From a checkpoint of a small transformer trained on Wikipedia: LayerNorm before each block.
Each number is 128 + 32 x the weight over its row's rms, rounded and kept within 0 to 255. Layers, rows and columns count from 0. Numbers have three digits each. The size before them is the row's rms in percent of the matrix's.

# k: layer 8 attention key, 160x160, rms 0.0804, rows 83-95, columns 0-159
# q: layer 8 attention query, 160x160, rms 0.0836, rows 84-95, columns 0-159
# v: layer 8 attention value, 160x160, rms 0.0633, rows 64-93, columns 0-159
# o: layer 8 attention output (transposed), 160x160, rms 0.0619, rows 64-93, columns 0-159
k83 102:074129136118085148101094064142143197119068117179143149110193115149124150137150118147109112151142114072136126110169129062213161185115074150138147131097108173190133084089144162133162133161106162135097146106119123113138113119167057118130098173150131158125098154109148108144108106157134140144107120079122073152101114165102168088118077121085131112106131142079159144088114132133118103149107107099106104199134081121153116114131186079161094152138152135084141048164120112135172242163146141
q84 082:146146159146097088197150161108123179164149129133143176124121125153079130182118179149122126124035104079078146120117157149164133129106123044196118138153082122071103108125079154126114104101192079078124080160085142147125187138178161114217132125135119109137115160083154145101093086075191126098152124099118174098165126090100143102095147138083151174132140121147103093124105112110150190061101118090116108161162091127147167132218100122155121109134118121124116110115135142118104121135161109
k84 082:157105137117113079117158127124111189123155147098135123145135100165096162187117125098175117152129124080067131160092094025188084121092170139136140131125109064184155112130095146164100133160138109135089133138075090114127134145128066134114114094174142062178182115140079124123117122156140133147120130137153128119120151111129205141130107077123162136154123195103155127107137120139091103169158085095158169213182108094170171158140120085137160150159131063141115058145140152083148197137162109
q85 089:169092124158115163154110133131102153175152139148117157139075152130083143134110173133136142201108170112102122097114125160113147141130093134129060147159080113075091140144093119087076141145213220101128086152110128115085147141141093127172188119095069158107106137117174107152137093078192107133141168082136113143128108095088131052064165092105133158142096170157077134147105073119156169145111116112134109109174072141120174173167173125099135113130134100115135128148146148135109107220118179
k85 092:138116120078137126087156122164094145176181132084137114140066166191130129169166141131147153147146188086058136151112100118167105146161130127080145072164137106131161133135128123120083125169117185119113124084093129114155134153110056098128131089080077089144183106164059118137125131149099142158141136079173128138157110111128171124124138059122112115154120160118187120060133152120115100187111092128139153200167126117107186175122139082145179164125146100114130063155168163089144223147139153
q86 091:150101074180116163147166171098198162139114152166189149126077138130125144094145099086102110109101155143126131130129167158102143118160086127150142124196159093091140113169132120105081110145129147092141079094180169129121142155108131138194114069131140205129082149074169113130162111047144178118132151108145097165094030158108149063059147118149082145068142162082115138079121103062126105137135132139136115118117111143131145125137159129114160105120100142129166114185056120139144105152161080
k86 099:149125099075141171080157117127114226087106104078133170128123112186144136110123142133120118122148174130097133144152099124201117182125113172105151147161157088174135119144135105115089115141130173109105137072127124106150128145122042114107159109088097134133120138111123131094102105113112123209145131107173083139127127194130157114105116111103129173117123146132159155045130129143073142161139098121134106157172105157133105134136184011132108140143111130110128051198128141132155242105116125
q87 100:068161162163124097125114150041124122106138177164191122075191084149113062139134081139106138110148076130128167174108149158142147103151123137097103145137091098113095173128106108148154084177060075119119182105183100151154211131166115134174095108138127061120096089135139150108188185095151142120168098097111136168176168116141087111153044154163145138178098140094156106145153124102138083158138126127110165139117101131128119090104161084098157128150091163127130113128102201123137106120123098
k87 104:069151115129145125109131094072145180089133108077126104135166071094118149168112088141056137136122080177155119170089140084194144142114132174105142162107095112199125160130105172173158152190144090085107110094115123055141148089169073120138122146102124070093156142146117109165166118183144110095132108121141068134103075162174100184119059121096129149159142150137158121095189113137140118186131153109134147169123163196145125098130148113099160129148060135114095071140109156128148174161139103
q88 109:176155150158122065098138144059121154101164087168167118106176188122115114077173111133101137122153127101147152130101154186096140060145096098171135122156106076110158175123146143106117118135105108063137128094129130164083079139118142150194141108125118103199146117123167134112149171084100159114104130143091075086106099148164056182095095121131076083156043144118122159082117115088150113165204117122116089130167106081116099153103161113176108127136134146128163108163157152085110108146090066
k88 107:116150151084118107092107096123146231128133140143146120134158125220128130103132099189128134112125117066138132120151127088184135156136120142143152121146115084159139135180114161138157172144146115108121101088076099111089055126144020109147133153125129141143122110103140121118123127150114108123199105133165072124087101141143090171133113120079149132124103140112178133055139156109118151139130132108112137204133120113181129112118204000118098147159119104148164114119093140096167201154146128
q89 082:147077128118136174100132083138077132132087137123125162141138122132100150156070122141127138163083114159106145072081098191138196152103118122107142112105147194122104170095164147051095120153179191168099141093133156121089113167113077196130112146113124105072107162195135103158119105186136147106081148069136119196185120143192142099126130096102109106087164173198184112115144123154122154086167138109143111118150080146125148146182154147078110095118128142078120088145153084164162101133116104
k89 087:210147074114152118129155082134094084180152121099185163149099189104149099173140131142164127142156142182126134125124172159089153090105112094096111152121159158082148122074133125032101093115056122163105147152096168158151102140096079130094091104120098092117148169192122110155114158145104154131066159040107084201148129149162107042086129117131100104079110135168162133144115136178156101138150148158131150155104085093141159180131105125135126120108115131133097120118183148132153103110129094
q90 112:110133124069134121131196109124131100090129145082102126152114071135144092232087128095097148119118110105113111126187097124161096129120190117115134111164139082137128117179109133157129079111158146186144143144135068076155111121147145154094141124134144058152184130163086102116126091204110114164154128156186173115125141109120193174142143101156142166141153095080097150152122142159096150126089095111169179124121141141187168135162092125143125147193110086165052115113197132109143142131172200
k90 110:137112138151161099180145148121127048106136131121137126139106101068118117131117135078124141121128136165107130132150141192063134078161171109124116140141143109075149179112102096153129102121130095111159106206126126164087157126081216132157169109154115124141146139126111148093157143109116127135137122168160225085142174115127111132130197135176116140129129140120051128239130133124171145101128136138130143073113148111078137146151083229101147122121144138159114176088144122156078041104109102
q91 089:065086135141129118083125151109098120094130154182150091115141113110162181061152085065105153078164146079184109166106111124145117124142171136128153106156152079151170047131159094155136135131066120096153134126091118135146118114154155156142077116167138165147088151104083159131129201112097156160154106223119138058110123121089108191118096135138120059077102099128129196133118193090137123126127117156134108110112204101095092134054168129171097119119130158105146157105135109109147156133132118
k91 088:130106142143130112129081192138149155093095145194109117160155105143159155086095164126088138051124104121186079108153134085110109132107104145201140173150129158144098110117202126168122140110172138104114138151094166161089079098158189133162109184135136175151089163032173163131131127144083107097126118176109108146100118136100119198139117157140119099080128134138118134151119142112092165088111167134081079077127170145061104083081172091102091066122124144108135156102065128156160147097115123
q92 100:103140092155163083091127123052115103092088118134148195162137057184107103184134102150063104170132105164118159075075187141138131098070182171122101142113099147127179132164159152152127140070209154181103129109125154148137123153126127117114138161145064063086145113122082103133102107119115096074082139085168121196167109119141148153085084108128097157111125143154157118144141140119145108108091132137197152113162088097165165124137108115082103132154129151088123153091187096148074135115113105
k92 096:131127104135177134128113144096132059136113089137143143129165116161135117156161072157139154118164107169115186106091154154113110053089160126085125149106116145103168117094125171136172094178102074164122130197102115160184132132142110098110175148164030096141165132128033115123107107140112113081077138079145131174186155118181177088126067136118139149121124131150140145155162163106128132130120116131131098111114073117076122134117138119081084098150053118141136137095232158151088165134143112
q93 082:111124174092169125149070092112100149191112153128071060075122166100160182113117132133136047157145106146093141117116108077058124150082111148098151154092098188125101160108117143097156175127095122144129154143110168131152158067108114138110130147130109092135152123174140089166079132188159137134071135179068141150209159133141166156228139101116107135167143101198164142109138108139140144132166189130123125117099103149115109093129137155114138064104172108139099118121122099143166127061134159
k93 083:156151092136151147148108098110128079241122151104090143133132201121080110138114144153142117142132055158082150145094149137030128158115111108153118122102092158113092115121143107080116101111154115172109123136153105103154101125126128169108113128126168111131148057195162132179105134157159144107095188146040124109197111093119067117155147137136124147124100103185146043115106121146163112125156156128135130076109129149138138158148048157127167131102161147144119165059094116094134068131154160
q94 095:121164115143068074075130145123135119074126081154164140152190118152119098135147103131123138136182126102168121097124143158138109100168160134145121134150117107117233110143154139176124090086109149132103161122095102120085028141116131110080126158157114103181175106093109141113111156123068147082090124147143094082089099130149100231131086120151119071154049141129138148129133174130111128176126097092151131179164070087124120142112144110168081158179152121098157136128190094094144123162142077
k94 097:097144142119108098129125126133154150096116132152129125125196103174107141114153089154143164102133121038179160084171154144141127106176143135115132129141093113092153141143136153170174157085142083141146114148012173152059072069124158083133156188162095168149118163072116126091127155147084099110162088129168110103107140110101129137131108171117159090138083090116132169142139183104114154113104120119131121129136086093121096081127214131075055121148138124144174167068162120133138142209119122
q95 103:157155159143121148140104139105151168156140148156123113127156106164074168098123182148108109168073096073108156102120096160131171081104107109167097143159146106135113175076159151087102111135152060099128111090158081119072112107137103158167163132102164129181082115146223094099159155097164138056137179133094121118140143161122084074164091141114076133136054143180130151074112081138100132111141119051123103130108125111122124159172190127103154148108137168087182106119117149185123116112132061
k95 100:157118098066113106126177079126149190120155155076127101149123138136146135137102138202163103153159145110120124151118111069150109144143155126115140135150152094135132137146131158132091104142123110119138102081072116090145104159139021127110129136116170099156131087194073099140130162132149160180157129132129060160097109117176109136109112123093116092138113143117177131016132143163062116177101113097181163185141148114183130167150212032116147146148120084125136104109097152101129172123155110
v64 097:156092134147178115127153133117135126056130185127159132076114185114072188080170108141167121173157146149117204150163137086115146170079123144094134089109124158116160134025144089122112167127101148135118139184093185140199089042115136155131135098130146146180145102163067102123102102134098153153095120173141137132161131142162099133135063095128143124196173121122117129127101155100053103199147120161145158095110119117136185077132152125172097098139114082141098145116141130095141114105130135
o64 093:066117098093121153121117139158107136139135115130158136125089173159169122146121163099104129088070152122122092177079115180174140069156139087154150151161118119171127112209157159151069119185149171147136141060152100137024189145153129152125088111163041125123087176152158128115161158132132120132149113086152105132150123073101131124113174080090069141077100135164163138110141131108161152068082081119097121143132170111119077190107156130103137129072146150141136095143154136174102172118102141
v65 095:153090106089174082083088111101167129081115169132136117105067186093124195089134102118165094120055120096137208149182154151165105166099179085130116108068118134134183043160120144159113154108105195139154180152142112155122116118109144183123166107116100133118073118141100129159176105088105181136108142206134120173058150174175168123151084120122127174153079141132099166115103146105120116124130144123139133099170095122117156121137105160167127170163112055116131117123123103146113126149167104
o65 096:063135138122104144101218144126089134088106061123133136145141077153143095196171112140127137148166100078124086072107152101132119124182090150115113135174119132157124162087157100169118053173159150128129129086106145163110168109171140130115128128142139118141118151070208128126116128145151121109157104061177086123204131105065124136144156133122070109090158158140129151156177145060129152117102101161095167164107164107115120195089155079099137068099133174106073124160098132085143127158133163
v66 087:151165153142102135134132118154094151173176127091152168123112102172113205129086167108052072115163114143139026140117110119098139131129126202128152142144185126138080141130111119103106106138164046108158120140105138111122175122129128073146107130128154127210129160125135122145083114156162118153149149080047134127169151134144121196165165150160084136144143151141147126125169127160077200141110135103111052124128138147097060137088112134059179112109135168141102106090139136109108090070156135
o66 087:148061095182181115121111142131167091122142148139111065147150124138188063101155113126115207149120138158087171077110128166161065111134142140122104094137124141058160123133126157090167181095111226140121143117128111135121042133093091133063185079111124138061144116107104136120132118116101159107127157170147149154086074149092139054110100104109168147135094092117100103123126172188146099139128170128141131137177116154138144092205150124128108184167170120119140124149148110157146140129078115
v67 090:108136106102136139157181114197109162096130114103104126137129119084212120046174110152139137128139143149113135125114061135090109141119107173102093150112187146113142155121158157122091137163081128134145148139089148063107144151105136131102157134154121180095176101120120147066096102110118131142066067116085151073100101124113174099160090187116171130204175092116122148157166138137081121185182123162167109190140152171160157149103128153125144153113192164162100169056124153113174146096084120
o67 088:156137146127151089083060146136191137151142152118122119164162162159075179184072138106098119153086110146102167197104141118126132141146149091100176099144120067153145127124109101162131146086148159143157104083145044141100084119132109160112109140132150085186121136149087102167122076175106122163200116152112077121161163108141152145087159112136077159130115145169124094119106119116181086098112104126125169111117108103092162116195142103112086185151072071084161107167191122170076112144163091
v68 093:223146127150146172093130131148065124119187133109155165123144147132149142099139172128175137156099136184135146127050140131135155139050097167133123073107098161135131128118143094096140210143109144138134084113087177175114146104182146145125118119111110144152113092124095132163081088095152110048136102153106107135152153114123131216109042089131075108111133128163113182107077157128079138089111131067141115094154108144138111136113133135091028088161142117135131119128129095143099105109111189
o68 092:044129093103088166108123112159128138149150129141149138092130169068133101202108088072127073125139125099100101161170117128168092080178169096120097207121184099146127179160133158138109141149120177105104166106176083137139072141126159160127096128188096120088131174112166137123154161125141181161098119102120141126112107107103147080147169140078105105161104105116092061075135114156074161180071128142151112147101144124123089079127097145132202155090177108133173149136128185174125160132099130
v69 091:179087069129145088108179140089080120064138182109188120076177140082192148112078097187081093120158136123128155178151180119168110128150146094159101154069049143095171157150111124115095132104093129164124159114144126173146129156166166137176124125123121133124094111136111101176119180149072158081149132172150090189138102130164086184118120094102155192166056140148130148111177174116141101096127151204137160080120166118150132111110103090107124109101094129117094126120128135130124146131150107
o69 094:112073147125118127140133136148113153143107052124159132111075141124102118158166189170133167113082135096133067133141163173081124134107176137095126125174158133142111080137148127174087052138217125081111137117114215106122118130150127143101165126121151187110089101120130105116131122093199132134101119092193167113134159081124170093111155127129093086119185131118105163187100092089109144161095103089098094133164120104127138166060183182124170132118184109127069112144143093097151123103194155
v70 092:105152124116076079163117110083165131088148129112159123141130125104082111109146142172129155125178125205142135120099174161176120066157122113131063191103080141113159122162182164108104145153144087117104139054203121123133126127162133142156139113118153051107075038154176144103155128121162116103125143141151088204122118136175141145127083205154184085094115120155136128140131109149136095096094180151132184100148069144147135096120116077102100096116122118123138147186070088103106130152105104
o70 100:146078121112134144145181161149110123146131092163131123104110103125146162131091153116172108149075132054115123083157085079050170163121128106188133141205136089163069121085127121118119074162202128144091104177111174129102134142104160133161144232111203180122136149084092149165109136138130146138093132120100117053100179068156124128109165058108095134101139155135139127133100104105127118131135056160168110099136165097109111186126126175166114105113160116091094141103141156117144112150122137
v71 095:115137155153103148088117120119130133202128057141172145121068101099094087192076142106162170111130101180149029138111145064166123108117089140105099109140119145133164179139133119158151144140157135117147174144119130117114138161136149115151139121113119069158117113149168089099168123134161071127123099087109081097119213118153120181097138165111170139139129144114161097160109111137171139150146168167000108172156146133142102101068105130093085123112094157176138118170132139152118113158178125
o71 097:140143107086121082176130094176148147145129164152099126117183165139153146055154120136101141158112092140124168112148120191081136134164083123138141176087154127089099069069137173147112135112100094139058116157154143157179099117131067112157129156102135164151117142118140178164096175153115143118073111168091162135134048149152139084130152113103135121130126171145089094108127097148097150103109106112180155093125131172124167151170090122128162107162136088113104106154035076159208121097049176
v72 093:119144122102170120149126153137143123179152168142138106106151141128125100175142131133167102197122092050104187123154127120104133140128132127149192100161136122122064073028128070157158103099142137145110093155075137138118102055141101063105122127156166139108136215123135137150105161147111177154069117121080163085118106143100102062165146091152082160148104132184132153123124134136117193111163137097090116135066147143123106152167114150122115159116091121143098128124214152097190129200132126
o72 088:156120098163134114142117095108153101099065127105120131155089093109166138079109123135115162082141172225136130154140147157176136100062136154085079123072139142083171173166119143133115160118108152113152126101177100122120122185124149122145151073125055127177134117112142129070144113065133119083153159141176113223210135128127094153129096194144170136113117105093094132111118173163119083115138163136123119114111088098160138119122121124104187063144109173128159125146079178203088120100107122
v73 088:134149124143112131127154120136121109098092175153089102171134138093098111065137105153109142146143182137150144080079157152105138128161081206084077171180106109117209132190126076099123174130059117117070097087131146140180132110100110157134108133153075186172104118140089157077167103079106149087097141133104101167110123134173094148102125106118136132153085109106136121139042138113107134191135116138163150120087117135096197138113161127146147208146148122077149097100124205147104118146107080
o73 086:106096152102135141101073080144118104136164128066173132121114096131142106192126123109153094155065163129129127183113080106143139112154202065160134142112102083166112138134128154126119132193160115145166149132171092097070132093233174146099142141160194048101101134128115095186135121138124070110124097095148108101123124124067152106176180120179114133098200145132137151112147107129159158072107133139114126119074167124110142136170072186146165069120092136156152109094145117079139118133141134
v74 089:048149152081116144122096111147131164123170159142165158148103111109092130067183128117191087160146145155110102093055145138133135163131088209135052120143092109118142089136129137086133123165075130127097109140163123118116137141106117117131141124142107126158122048147120161099129067090124090136091127162149120160158162121157221169133087178176125117122096145106121213159043153164106136120117142108104141094132047130179166121142132152117151146208123161143142117179132148079122103111133126
o74 093:186127124124134154142105091177120103133142131091128090152145093167162121182104116111141149128085153136133119049144081075111116077178133107141113150165158067167134193119127141149186127172137137130173101101136084156083116122173117154126100167108182113184110120072124174179129152144111154159106133106043082100080116129140097099116147062075115138110149137184165097087141082142145090118087124201156143122052193125110181193147081135095123116100132113128142152105139172118139127160104106
v75 101:117114116093215108117187133127118114177127094130163101128135092142200174126154103092091108085071115147138085119127123117124121174077113103114122152089183110134215133098129216151152110143080087085129129144113125084104129183068123168133135146099145143122140129092108147076138145174078124092108073165137123076136123113104172139122131120095148120144196138135121094145162130126168101195173131156135086160095190129111154145106107145136129192132187193178137096134142157148132137046129104
o75 099:140139148132086089125063116156129123068127141142103139142121161123064101105136148150102163143165091102130191169116137137129093092192090181113168129170092184072116135109135110134128169075157134101142065123107088143156135089159087122099109137162105126132085096239111091217114124115121122198167106115155170164148089126145096149132160110108146154150136108094101148161146086137118151125099122124109160148152099154124192122177140096107115118147017047106129132107163104135104137150148155
v76 096:191162125156116089126130120093123129168146094121121148108151124128130235142196106095188108128135166121135145137151124139135138146057158145098141124128120141171230117136155254129126099120094175110122142160120141139141136131098088150103145130116092132192116084135129168135081112138112121082131141110095170132142133096079103101116147045127130098179169160174062123105139162115138095146131081110140102139158097121108147075102142186124163081206118112161148133108087082094120124086115138
o76 091:063122142123123124124130131123067080095166112144110086163107159146172050129103140118046120203148053139117099096142107148173076093179097134180124085158095130103100095099152044151151194142149149122124094120146108157100152119154194117117116127128097118105082155174137103173173178126101152163139142110143123124138136182150143190132092119121089133107143107124150118121166114162140150118110145135126153096109176133121124110125129060137076250079124111150156133096189159154116133111120140
v77 099:108120129124126112088178133073139096058149070116119095135146157143170041146179120120123156167102180170146176123056109135130126125111151106110163219147092101110095139106223123086168158147139127122071172154148147126176109123123103141108139120133107114067147132155121063104168098112133119107128122115130175149169107147136139102090100125136113141159061092122127069131099092142136099166161112146082150131175121156217152094111129127106117194206086106111156135177126154142121108155156097
o77 098:158184134117096131153122099173131122151177130185130090094094177118072206166091146123137130148155102122163133216220073129077124116134116126149133092115102143154159101143062136158035148142145107133101141164192120080093146161154086142118136152108120113151073090121133180132100176117141111071114139111127033114117136087116103170179149134182122106160162141140108151151114111105095136107143095113107091102114157111089142156114134107143134086080163106137113143114107195131119184137091167
v78 090:112124118142056156108110123142132136035143136066133150138141129056135188094154118128000144117116149156126105155151100128168143107135161103117106181083118149122161140191188108117091140161101125170135167116167106132138154102145144097144138102139148075107154121157120120122097078130169110123127121157117088161045098174182152183094113150134183157103082128147155154135111105163092161144113072126131109107167161159167090083049071141119123160131153107127099126134090111191118120144094126
o78 085:121109112115161081119180176097090156200160126136136126120112158174120140167121141112209128154097100092088131114106077137087136155150106102105084132193077084145138091134083109138081138156170183123124126137090156121138066129127083133094183142097145149109110079095110099181106120175133149102125153094159091082181142066062172091178152109126060116184138141153096112124103072129134052135148113132158116153144114129132111143149169074128127119154203139109130121171170130078178163147149149
v79 107:181141163134101123102066113126182138118128123128077120171144120085013158153243133139076154136173155175109154120190113099120156108144098157123149136132143089177128120095162093129124141177108054104096065155149157094179154079083103100115105124127146093142163126134153142121124084146157127141101111111101123133112130151104049110121101135173160153130133143223144113161104125138115101149106100129131106106092147139083087120103136113134092207076122193138105123163155160123136124115089135
o79 109:112118113135152103162129120119133114189201128129130128121077119202191122088064111121172106160089124128142163153062084173145141122143154099147064122126099148088116154142098129082098179160164184125162152169107041164085077141142148121158145138145080104112103155160066116088097183136082123097120147129130144132143136094121149143147147106134120149130086130080157089050134127195161123116148142172163144103144131180124135094148113112180124051145123092126194155060139159150086094111124119
v80 085:096096150139156078129143120134098113086127121176165112121131141087168082141154108112201154103125153089126176084113159149135119158091143062133134130167092053122128160123133138117188174102148131107148079120133143175138090132157096197129125131131079147157088131128141112123148129092148137088065124123146104169156091123113080097069156168073105144188093122131137097124062158122212124098174130097091171152138110129099168153204147128180048137141130129126209126150149131172133112193140149
o80 081:136178130093106158111095082150167110154106111121114138089135138106124126116111127150131074141161125168098090204129090096084194079166090154112152137063171200153113086118106108186085089128148073140123173143149168123160180144147128128201130160149136082152141161154113193139119116099184116189123130101092126152146150120133152163178113129181136095109148126127113168171134102080083143116072114175103101126077155139116125125095085167106220063102113116098080146118084149115101140102100154
v81 096:142094111122190110105132121118112133063151132133136108128166119138115211189151122145029148103074063112115131148175119124131137116060182060144168108163113069136142075142144138122134104155121069127150104113166126134113142101137134137136119129140147088163091142111155116160151124116151156123165124213087131187071083138156115164082112113157068200100110106135094112104067139135129104083061093093163113123111149129140099178155113122151100140097126129089125128126101121164083144055140196
o81 092:132184142148084119120150162081134087155134064148152139105117127119114065117152114136177133128196177105115150124095138105099101143174101173130070120122140198088124128133131130109101147128163206085156155142067124151136122153083116132116118089154144116000137079136102135121139155146170123125101153041157145123167162154109111111166130117092136082150103121133110119150161105133095114174168142159114098160149091141110109045083171132141115077129148147140117133136157141088137160226131144
v82 090:072152177085199081138190121160146141085157149117143153105064133062170080111176111126155080131152137158096125094166111110105097131097050130118141130062080115119224105100171103119125116087073114141149159156127100098139112098076125132122121132123112145107128147149129118143130113165105148177108091165105115161100120134107106128155145111134203133225066110219119123146114172125116145183149148176168137108116097140125173113139134103185131104126146143135100133148128123090149144081123192
o82 085:196116151124125104098060094140146087152121142114162120156135159219122187099099151167104167140092097099074142167089157114128114075194171101130122096184132117142096081122111153140086170207177121116155138117092159213085149142171140128150139141138125113205067129119126138100131140152139123108141136085174115100153157106155128130084126110109082146065150149123122123132107094129140063070122091128145174143123138126089113202149118161124132131117099117094146094118180136121079054168139092
v83 092:125143076122059119168132125110179090180106114165119105157127092188168204193095126093175145128109185116149159093168142142115123129140170095147180108151116121138127107158094168121130115114152161121097194102172142161099129166086106130130090125083119098093101145109145119103147129112098129055124202082186142174127120134160092074127191101106166115088169136131126079114168111095190110141137138076124101187133115108104154155152102138104193108135115086087149146142093116139154152222116102
o83 091:112097181132164151153152103072134126084091107126114126119092107067129116116177123189094104113151072086137101096165132102178134142082117155169173115132081188108120104088134078143209126095114070098087109146137165086175188115137185089112159133127169181146137114107138114176114141134103113106171147135104126098130154089139118219144050162154120116097117116077120182157142171131125173097137081163094119135126153154174099101124132081180113103148115210159131140122115121110122125096159184
v84 086:219126082085217090123112142123109088114180191139140116099149181128146131161057058131147066124118102084118194114147146121114117147136157140157191082098075166119147136127060144106158119110079095121114163117129082178106147125096136163150122147116164192168104067102118130166164157119086133064170125125117130143154152132150083130124155032130108139126150178159108110080123160097118153142140124153114136094092127107114160147083112118112143157122099085184132096126149139099138114103112071
o84 083:044107137175125164137139086105119141104090071140148120144066065134136096126162130151076178121135179122218090131181166151160102094129145169107115154196143163098090128147161139150139107158164155111107087112123168132116119112234129085082129105185088133098094161104154084082154110050132122139103113112187145162128100108093135128108122185108128097106101131100104180144139161111100189126101151133117127117127125106151122129108147154129169098127104109133095128073138090195142155144193170
v85 089:176145128107125172067079134177146187125166129116154126152134146145065152143175118136068088109172136144129071137192119140145116121131121142144110101083166145147104110130186159134084118151125130163155152152148082116107139146163130121134107122098157088103105114123127156174119149154122135139171162093092145116082146093179121182196093137154083141083143134214093186148180122153107171090085125108164109049132115109117070097087160102079177101072124176102052140114112112130091115060133152
o85 083:120099159166139100164157154105137112124160105112124115108093090110178130152130125110144162134135080104127163052100201137153049147115187121155100144166120077099156134119106094119183134112152171130140145124083147173130074175072180111079155149109104171068138133059102114096103136138152150106094176155202162135087159178099150080093130100077139131145135093065157116101152130149140067150137124147173162169165093161118120113114091099136072174146182109121155111092153156123134078170120080
v86 095:104138067126162130188127124153088145098167174097115111121138139133152077090135133162075055194173108096094166150110120109086119122105111218134137206118109151124115093143104088114106071150108081133183133138159096106109115092120150135115110119160116178152169095135099136154107127133122144205126155165148125110105099129097184120168097121183129113145111075050128159118162098146040155123106151173167160123086104191183113134137123166072162109177147108121085128122128098077130128095155122
o86 094:166111148152138161109142195112134115130103163080146091219127089120123108171085104115140178093094180192119087115124120124145103107148189131105096047225124045136130173127130175148105143131132201136154122078121150138106115096147097166110132088114184095109146083132120089098182113122105128116142126142132063099099144129127079121072141110107127148122132185170128112118106158120190106137150117089137102147118139037088109145153166140118129205129133137134125096134176156125127117152142072
v87 095:146129127160033204136183130181115124127186163091101142123186095103064151070118134137122198182133109117121110138120133126091159111169118129144124106196093167174098184157135044098116160141138063162168134088146166140056145096126099066093118119150091109146175134129099142106059165121141087072105139101160130134148100160080125159119081151179163133048132125141115163128137113133089135111094100099121129084126153126155140140160121131113119133121158078114123112117142120148166131159070134
o87 093:170109108114199115135111146072135165196107099101143114128098151135156128175098137094158079093062177157156141132118089140192129163076155084115080149067134093151101117140121155111160107104117166133120147147135086116171086138159161133165148129092139132076132087132106102158134089128129170139133083165056092107120114103168126071142145155134097142188101101160155066098095116160119106147158173107151082154095084111132056117157120144134166128093135207152197155152155183148086178111164112
v88 093:145079135117169152085109137113138135032071128137132099106120159107182125154181072165132147140129162111110157155182110104141110138123137097108135132101155178130110087045089111170111177177098228147125160202118097123168133142135146115141117119109165120058165141133126101151119089121093170169116101139072132124086144111147097104165055114126094131162170099079124162156180138129143135149159157163154121123149178094161135114109120112132129141105110171137023128083156166112143138101185117
o88 088:078128112118104103178131141168147165140168130144120167155104117117096165182087172121153092106131076121128111150144212176089104148098198176119145144091141091149175162187162143168100095096120116112139165067113124120081133119101109116109114103127085146162079090134145132062123140160130079095149159105239166134176166128097184155087201152102129120134096104110170150074126153095126107102094074119112171162128124139104125133072171074145095135123129107132141096179094081131113119143096156
v89 087:127116107126163155191057149115102111076074211139110092118139187154085100183147106150142126106144073077125125125187117103141131105182145093144156143120061098182131153133076151128128094099103140152147083127132114113150096176082120133119129123109107155143112159140158117148094191119129184059174145132211140164118129088073093080156137141126109122137130125049117104131156111130144117115131127179185158154130101136141176103134126159161213105098103084105074125102158145121175139167127081
o89 086:130131172158128120145157152097132161108108084115130165157097088133125126111132114165147116097151208163121123110095163176123143175087147125134127116130173145118097089133163109122160080149134078160114169112162191127131180124170103154173113124145142092125162038162142096090182074109118087187091141147112105117135151171169122135087106139158121111102156123134173175100108185047138142111127118075105076109112151058125103137060173135167061146123080128181163136109094076094109170081174099
v90 097:155129118142119087131090118114141106108129059133154089099106114135166158142095114111220175108172152159150151155123175154099161148100127194104132154192152189148165207183097158101099128143177136108137182172079135186123149140140103119113113114123096144116103059112127149112102112076153091066150148094029097088135132128146105114124143128096094086155154103155115091116133137117138107176121108107122128144143161103121138170122138133044168071174101113065139140081090143161175112159102096
o90 098:069104088133140117112164094109161131159164128191104102149163119096144089173138146119042105166072083139143104139170116166146112117134115097179181110076122110110086035096204115163201156096103111140083110099222133075080089126141106118089130173117147126140102196127095088171126122135159123126111096111179139091123144142112136140137121146138136132104144149099133135154127155147175156107087105163091143136114133153133148075181109124154133210081152171157058137143151115124126142123111166
v91 100:094136153091094142144096124130125128124087093161122137123136138164199204127124145116114142127157118148129126142094117148105129153164138127145136148154115134142145042144151124115121080119159191102152142110152095144087095094203099120112096137128111102111112184121148168143121127065146153106172185128067119207110108129132158134143095100116116158126111132098079128122110136144231189099035149095187139125133048132110156165157108157137115100139168043060138112066091115154116129170106168
o91 093:166100133105115171109153092103130135115158124095120097127188068075175056185114096145160076144135129113090097070165149089174105140104128135190127128128133143149109183115119099108165177124127095156106135142110149091128158152066177110105155130128168112093117090111146152151161104181141113136139150059189123085173163162108114125123099140167133107108160088181152128119113171167048087150158096165107129198107138107121049108101116110152138149126115204143106137196140127052103148156110125
v92 083:104124136104111130146153133104088128128172102132145164147129076124255086052108149102132108170168136122126151107092103168110097153077129151117082189100136122095178133152148145092169140087116142127106118126136154169100139120157104136089151144165074182119086119120111151109086108183118092140106106124155175135129142133125162078095198047119162143125055121123117110105115144136089121131190091125115120163083098151147136093153073135077126160224150066154179103164118132117115126136150080
o92 077:178154151123119122077099120138097103119131152067137098157164195109083138127121135136097153177117091148122057154180067058161049071160117153102158090208074065126160119144099126173093146172134125089147091127138093084129146129151117138104152138120156137199146112088138124187156146074118139112150121107110063137130090120092139203146099146180135119131193136133089180174094086168142107144108173117128148088121162100130180146146152152117187148143109126096143106086130155107143117139132110
v93 095:046103149081188128150112138142107127159124120134154104160117115132135091185191134131152120129220093138104085069122093126138113177136094129125132120088092071146177125053122148112105116094103075105118084189121075101117125100080131121157139148125175142230078172104137165135119143144103113094150111124089140111144115107167158113108166096120101141118125152106143090103101169122191175195179134124159136111110087143123154128145115130154108155099209119214124086192149135136107131120137122
o93 093:192171141151113136109100085180167116127125143097083128111107108165175120042113097133109139143095137134121174141132146115162084062155100141158126138168137187108079124217125104106185158177132126125168105122084145118152131141180054111150118119169092118115124065193107131139143131094144113183155151144203146170141119181141068116120086113102163132123156108140139157141120102119075086091112126150146110147116176122140164179101098180126164098154044104068126115096093089132115165137108093